config = dict(
    head_dim=96,
    d_mlp=1152,
    activation='geglu',
    positions='rope',
    rope_base=10000.0,
    init_std_down=0.0026,
    batch_tokens=262144,
)
Each number is 128 + 32 x the weight over its row's rms, rounded and kept within 0 to 255. Layers, rows and columns count from 0. Numbers have three digits each. The size before them is the row's rms in percent of the matrix's.

# layer 12 attention query, 384x384, rms 0.0811, rows 282-287, columns 192-239
115:190125136134083126074179167143101152128085146159090157121109152146122169137139140111075174122155111193111156130154206148117134181125125083113204
110:145094138128107136058099106168138103165128083185135125091172124149068122169148160138084126124136076146130101119134089112094124078185114211088141
114:103134119147082158148132048171164069158066051089142111138092143118177098127094157106172086092138113124086050123119110135166103119124081161115131
110:093155160123149102111138131163179148115151108133178107093133206166174125125052110168164213115113118160208108027109125172088135107162110169188123
111:155187182147113093135082136146142113045128112143138116165097075149128101117158154071222112148126121139130189079133157124146144164151133097124135
110:145083132107104133200117143124175117107113124142133105154118129127103150127123119076106132100141117157170172129128140104194205101083188143152107
# layer 12 attention key, 384x384, rms 0.0834, rows 282-287, columns 192-239
120:184140096183109155120138165156147143062119138129112113125127162126109126135113126064158163099131116123118119162155129210102097159165172108135172
116:158069153140153123175122093133127127211086114123158060117142154163192127168075126115124140102123137116152074041108072182096142104152112070138121
117:107143132115101169145197100140092152169095152160108087075167133097109119134077124171098120094119124138138184136106136185158083129148107193116172
118:141154151132121179092106091092098120126150121075167109132072101190138136183177144126099147133139116159113141134069114158161118087131132100134129
116:154143195149088150099124071132190126103195131149131135174189110133125130120124166143197129101095101197139088068165104119080100178147140128147129
113:175137105102188104111116113137133163083141056131148108165127110129124100142140121125141104122208063115118063126092114108185111167129120042149144
# layer 12 attention value, 384x384, rms 0.108, rows 192-251, columns 192-239
097:213153174147139125088109118089124158174147151071086110140189136141150134092069197137108132178080099130126149076200162143126144116134146122131124
091:097166118181116094206125099136111079111102127155112138080141112145142108113153147121157181174088199137161094171120179161106132120176101158088168
100:120138164112065176150133114101099107111054137109164051096204124096031172130143170140113114105124141079167178109169105144165150149153122072099139
091:134151105138066147098122093105152197114096137131122070102071109130109089098153114139128144112155121146078106120124149097117148132080189118215129
095:214150156153094112086138108118078132116152074103110149125118105115085064114062154077125193088176169136117153198152142110127128173111148109138106
100:137075129146078154128157106124119110081156141155168153117149123118109171157161104121145110080161114081115075103130128153148150099153159104143126
096:073147164075119126172167172160129070109078135110141108188133097111107147119084114110100067104152100160102117169056150154114123142106100120140086
099:138151125158089178114145151135099136186147149149078156126104092146165124096160102059182131124129180134121135142112125117175151113144092152125145
111:116131089118182137096158117150128157151078118171081109145146113140164082103087192124119165109130098130086130091177141205124127165114139176144126
102:067160099130096087145167141058164169085182214197108158106111081177095144141154124106106119107175154092095099140116107124119122142147105075183128
095:177128148073158097149102118187132120115147081127090078126133096113098123143081143151156153163124114150057146148117142159158131151154087181116137
093:152131140070126120192102105165114102136068160121147122088091124111158130138107180074207159132079112129128120116135120146134096149137139104120151
096:117113126084147141051126224184147122041082157112131089131125136170097062142144196075156147129086126158084126130163107133124173104139071170125135
100:110166118102067104140099138098217133093090135100115137148123121140112155109173084132092084152166088097116103157119093127094106155106172180139114
102:143118181200107117163156137063154123194113140149089126047091111143154118151140101080074144138093116155162088167195171178092080150156159133115119
109:084124130081134040105131134142152126121060084150102131099105139174166125141147110147128144123110152158123169109082122132116135067111155196124125
106:121141134139153180131056101150113200093060158151044133117107126183098130187102081116122125137151153131167125163156126125155113064122086079085100
091:160147109101109082168129138108094127106108153094083103171192069164144155117185159080142137121109186134175160100119130139137101159121149093103066
103:104136128128178138121146180143114107156129114170094119105106121140152112128121114066125105087075110114092138131132132126136066124131166144179153
107:127115128168104147136108099076113128109108150134129090201146205131080123151145116109078166136171170100055103120133099155116150115091133116138120
101:132147108119109120126079094091123178135176136165161124114116103105096114138094108106119114178121145154161193069134096101160103158133150120170113
102:114075178176082160159103118156189153118156155181089182111148079132062141113096124110109127206102149136188126183096051148143173124173111092189151
095:126183090180151159104095129160117094147123111184129115155110108151160128065142136097150153033146117108104107124170161104141113041174101187065147
101:120125162095108184103125135170155122108108133132111089122097021105118162100126200103129143119069190141144117194128137121184135159106147078117155
092:082141135142144137147103060079148104208125113110153133190084160111157101159094124113092168095144147179078143159134082101122061113089114091133136
099:156117142113154122096100174129105156084076153118161096095130092153094142121125130164106127123088062122115161078191127108100099085162159088104107
101:168166130116155137114106134172143168129129097118095131134139122161108132127028131081111156127123107080078175140173123094129107126130131140155143
108:114058104121108116120146171103184131117138164066171083117175183069112064061113119144086159140068088131122041113129123151155160112121134148149122
104:158144150154137130107171140182119154112137101123092202129182222146173120146160115141146105085079118162126120134178145103106139142080074131144179
097:129163107129119150121128159099203146107135104113082155105167062169154155084154091140234128127140134160149116124139175117159149068098145121090105
096:120080149194131180192161165141112121158097123136137129137113121164133140107188117115124123107171170085171146173073146131162094137136137056101109
099:133157193184130123139184139147123092126200160132094128139166132148156151113109128087135153104170126105135114179163127205093080163106100101142128
099:138154111105119124140097120177131156098162194101140163173130141132194108085104129175128135074135096123097131096136055110112135088112116151091116
096:205136116180113098139088104119150172186188159174152140178162134102149143098059114129154072130112171176139161137105138124139182062160063113159118
101:137141175104150122132108069132074190113087112168104128138051125070139142130093120131136111126162114121147146109149164118137149151116157148123169
103:165096121116154117133141114131080187080176123170113140104090161131154120118160076097113068127212209128111159092187125188179108150085143124046110
100:116138173171150132131168116126158142087057131144179144100120118152150123183090118151157142123125132110113098142118144095111103098126117119106066
094:187184124105121160036155104110137073195101134121068093126158146219131174143129137158149136093136171114106149142123114146110162135114134112117139
095:070141179130053107143155073100134081131116160156094090112058067159151131079140178159137100138129100134155159206153137139174108132032135160123135
099:080150130137155101158174107149149168141083176156124159059096107152148129185145119104136149105107122140101114124105129137056126103059102131120085
100:103167128139147201173136165169131144119114115151148110134125130129115183113137163119121138115107113087145090114081102143061112195194103093126092
103:109099154122106130114144106139123144126073106110120089135124097147189146139151130158094141083139093099126134101167089163125068119122178158099124
103:156112084150151090119153198119154126073153198085096103128107176084080128128143128107142094101102064160120050137143089127113135096119125120135124
096:188110104103160124118156111116163142114046149168110150185113075111122154116155105117116144140075068109115094133165116112090155159138105172128146
099:125103087178147178166156108168079096148153159119120134092088168160102129142109128151143117116180132134133182119120147158095097115153159144159079
099:180105040149137161153127135134139097095103180062134139106121127154123135149191054109114123092175149156126173133137071157160097150148132146152099
098:120071155112114110117086123159102112199128095140068146129102152104126090116122105130141099133063089128131142132157169154101135130111082167154141
091:138204087171139130213117150124141165089123132122114162132122105108144092161114112176092122148137105165092120087145103114073081098105138155143079
097:092071133078119120168175172084136082085072074167109125159113119175120148147128111082117160124143117038137122120149112099106124117140122138140157
106:180115122197135157145154132162083146152121145101075143073056128127157105111148140123165130193108118083114118162048171104137100110078113088080139
100:106115151120126084111146105109170164170105114150159155041143133148102127170113149120131155097138173151156140179109174139105130082110113171175151
091:142105079118124153060116152107160134183126090098159163161108117106122125103099112083112148089144131120121158112081130195156157135114158094146126
101:145157170117126115137194104172122132152109103111076086098157098201140124070129116148129122079195127082082154094139155058085107167130145130162135
112:086125106123105087124129126089130113141136158154165129119128161107146090133150098091126092126136153155142133111182084153126120124109146054166073
096:078089150139139113134094157102133197126075099124146091151152097105135109116114121154122125149119154120134086159128144107094114113140065104126143
102:173106112123106158091183171163057132091158129169086098179109125135117129103142123048132160093182120090140150114128129125131126101120121151158152
095:122121170093145154121193097157124132137080115151181099135083176164113084140079128157158109073120085148104155146160168097109129069106135129100121
105:096161098159129126144098122118151101173111175191174145157197099113199085098109137113161132197177188102131111107076172117125107119133144159115134
095:160133172133114118120052079124141180163126127171199124117178155123124101150178118100090092162141166179127174081104177148112166127172123121157124
098:114159129121122155129168137136092106137118155131131119144113140171128148147080136124117145076207100156095134178095107140089106098121137152114141
# layer 12 attention output (transposed), 384x384, rms 0.0921, rows 192-251, columns 192-239
094:176093158142122222137076094116146180116115147115103154137118148116110112153075080103158134102083157194170121107160183128153154133093100150158127
096:146138161163114103083052129190138148107149119178083156097139082090123103106135129098126089166029116061134108102069170126096176105132139118095127
100:090126201046131113196144132171107191143120157115070092153171184173134095148076165113198099180099159151124138112150166128142150143152090121118162
096:091103124090123092149096132173082122113098102147102119076078117183146091113166133116099126116112117105152129167159101149119122160120171125147155
097:080100137131086128132107125152096131103150064132149137117125049138186130089087105126169145077160106124149195135130123202171141151112105136119183
095:100161072140111105115144181090131140087194118142132099138049148095139106210055096128135057122131100147205169105100125212123167130122155103180114
099:095090170125123119128173154119038124152135147089094122108174096166096150125084162179115160163131119149113123172124178189111111135137067081154117
102:172139153157108162163169156108146125162184139139113142040148121089153135126090145104169184136117177142140142157149178106142108092154137101151115
098:120150120135140147114065151103151145106188097090080195103126122127138202104138167124063145084088129047102068140081157076097157121118146176096140
099:090159123105110108125143141117183112124142151144146108125141077125151161147139122134086119065162223091159152165173117153106152181152144130116119
095:071148099061163124170111153163166158207182132085141124124116100159096101118112112084187234114146136123117212107133143137109152128125159154147168
093:187158151116111109171129138103078111091137161084128130087115118183139146129188099142135178190129071083072112103064104128155161163208123118155117
096:052156172088124099105154157197081104111088170154194158180128149134140172064124169132141165099140150071096125137055076137124165127117129099131152
106:078085064179097087210153118162154118176088125139136079098097160116127183160147098106128104147155119156134132122102095140148042142153120174131104
101:124125127129165146163156161149200137180082138119136164063113125106168132142176121100155116061124139131148129104146164134167135071101137096104123
095:067120154113109107094105154123092124146129135152200123133123125162084120155073152097064187138125091058158135142128150107100134138118092134109116
099:135118179085176195089101106182133205129144166090107114148125112134129176145153129134138118159141127127118111124152078139197131075107123142062118
095:131139137136123098165159122079075164168117170079153083126110107146100169114155111123085092080108119108108105172081138110119127130184121087101125
094:179121104113113139127143206098163091220112146169164146088139079152083122119137109128143060121078150115096177149105111136142122104097073145158144
098:092120115135096104140138115079174159108193165124173130173106124158119153184122108085124178122083175123090091160125172135137162105110140105162110
098:125110113126155109117070140087151196112141092124096107193130144122129129084184114123186154156115096132128155107101130127100165170081141111168088
102:112140116131171123135143090185126097094121182152163200164184110142085150123150158088130121112128147091081111181158089120143218104154077108200145
093:161107126172138137126143127147117138159154112223182179111176149149155115125106148072120120168130100113087112092109135160096140144162092159120145
098:156131117082145195152104126146103135113089142128165098173173118146149189132113170068202093110096127156116102136145103143131119155092167063103122
098:170110143132107147222133090173159123110169135131118169125096097066221119145115148137127135167113064175152126169167078112093095132113137128143168
096:093102067114130139175106096168115087084133128188145132118162089182105144087143086120119103161118122083153133157117151166125109144113140093112189
097:156095124092159164138097110127153169099147178131124130185118143108177123087107143139157120148136134142131120116081132184118189131168161159144141
097:133145104148147124078171151118168232137105118064135157110141159184117130143142135128097194099087133165124126121121119109208166122126132118133110
096:105153112134152150141090115153135100155118112117146133103128203170145173142108136147136116138189135126092154179119192107121130078126124107139071
095:103093117127145177108139158114127096130131124141118108113095140156157140094116132128252102124139216178121092108154119177115167144067092122087136
101:144083128112125203219168127094125152147140166090144167094181150134119122119098107074112133151124212152171152142117112171117048102120109154097142
095:156123110114123146085152145119168074194100121104139167120098187107119155128116135170106092137130157130123137126150087142122089156104150131171150
096:125127108085108165134056180107156128107222158090124175116080169125143103131157084160141108097081096135120142069134115156109089139141160122115063
100:191149134142146067165106083101128129115124138171123089163157144143129186129114118134195150128121113109150171147142117078125140133146089163150123
101:144150108106129182130084082115115199137145120180146127140114121072118117127130090107141116121162061178147086122136080132146134150111141119103161
098:132097174161171161146176188078086136123127085164143078163085163063108086117121113091093086123187113153152134106089074137104132154066156160092156
097:171087175097114171192082131150170117076138118034154106124133132072132167145084154123160126140108113087089085134124117076119095163120133131114165
097:155102153085036141108191134143138102163162155130116211128057084176136152156155183083130106133144119126144131172144131193179140166175103093155152
095:131156145129127098156168117102117123166138151173125051136126133194143098119103129094133133139104156148152134122125116122150122183121122173087127
096:134126190181147089148125151113140124104065201099117143080167153123156089093175147096158129130182123157139109100112105141141116142080144075133137
101:122150096113113101159073077133066111100074115128117090116145138133161149085142123131146126151104149057113071165136084204093089111138141131158176
094:137093164082148152030164102137151099128138125147131134145081120088148136147177090172116208104119177089151132091104147104115089131151145169114164
100:157144130162116127055120130162147145120140184146159134108144111153114199143163133066145126091109095140110131164136091121158095079143113120145156
096:117062143146159125116203127109125122114067129162146178140161140139161138101120168175108149136097101137116080129143165099148126121150143168162123
101:135133075144119176209147137106192132104128099101123145116118115133131148140089128138127172132209146163151188086066099105142099137121126137103190
095:187122081073117171165167098175144131109121186111120104172119124159122133127126101107119121107087137138102152145156150146108139176117126127144087
097:101101200172115156107115141166093159113122120152151117087118179080127128124161089084147128174126119124088133122157144070137098137135088111142073
094:160095144151125135135164142091105100084146128119125106155142141108077149125142131150092106098110083075085130120131175135117117120104123151134138
094:135088138080134139097120217158185111128161089123104097144119133102121092101151156149116122099093201064143107113102141165104138139174081129166102
104:172079126151203067134147123146154129173160090093103076111097081185135116093180064164159098151078127144128077123211158133118111128118074101126116
101:142171104089114094099175106118099155116106150143155063112179108116133108102128099120127122135108133099127137114113170096146084134147174122142068
095:177138125155128065088161125134156121163117106109133085092148092184141112148143156115144143100166177152146108138149102146143102107077134126155127
095:179136130123106143120134105129116123135145158124082110138104157177138152132139101110137142125147176116080103110075156118142112194116154119173141
092:096136149169127108069094103188182120119201101206147126062146114121144155080210156132121102171137081138157100106111160117045156064091172088168071
097:172068093122154103170117185146094153139106054109077133145102087129139121134139109139098190150085119109149154129049114116132139082101111089118132
098:148121107080120173075175120136107047136128083093111109162117127073172110097080181169091099113141119114111115124140121110134130134158139055112136
092:158041116095156124147194153116142151132142171156122140135060118112121127129161133169158151105089081105080131146149117139160081140055088155131130
100:085144155117163072165087157134123133140133141211109101144124130190140080119091119162122157087168133136115118109166102161139097111133122123115131
097:102059167163128136077068131127073159146091139130130116132151061116118122125125191157066145138147140173074111170137169093133117107095153162173114
097:168110095117203133142115130152133067111190134143163149137112124132079128152110128161142119185146157095131176213130176099133122106186099128088140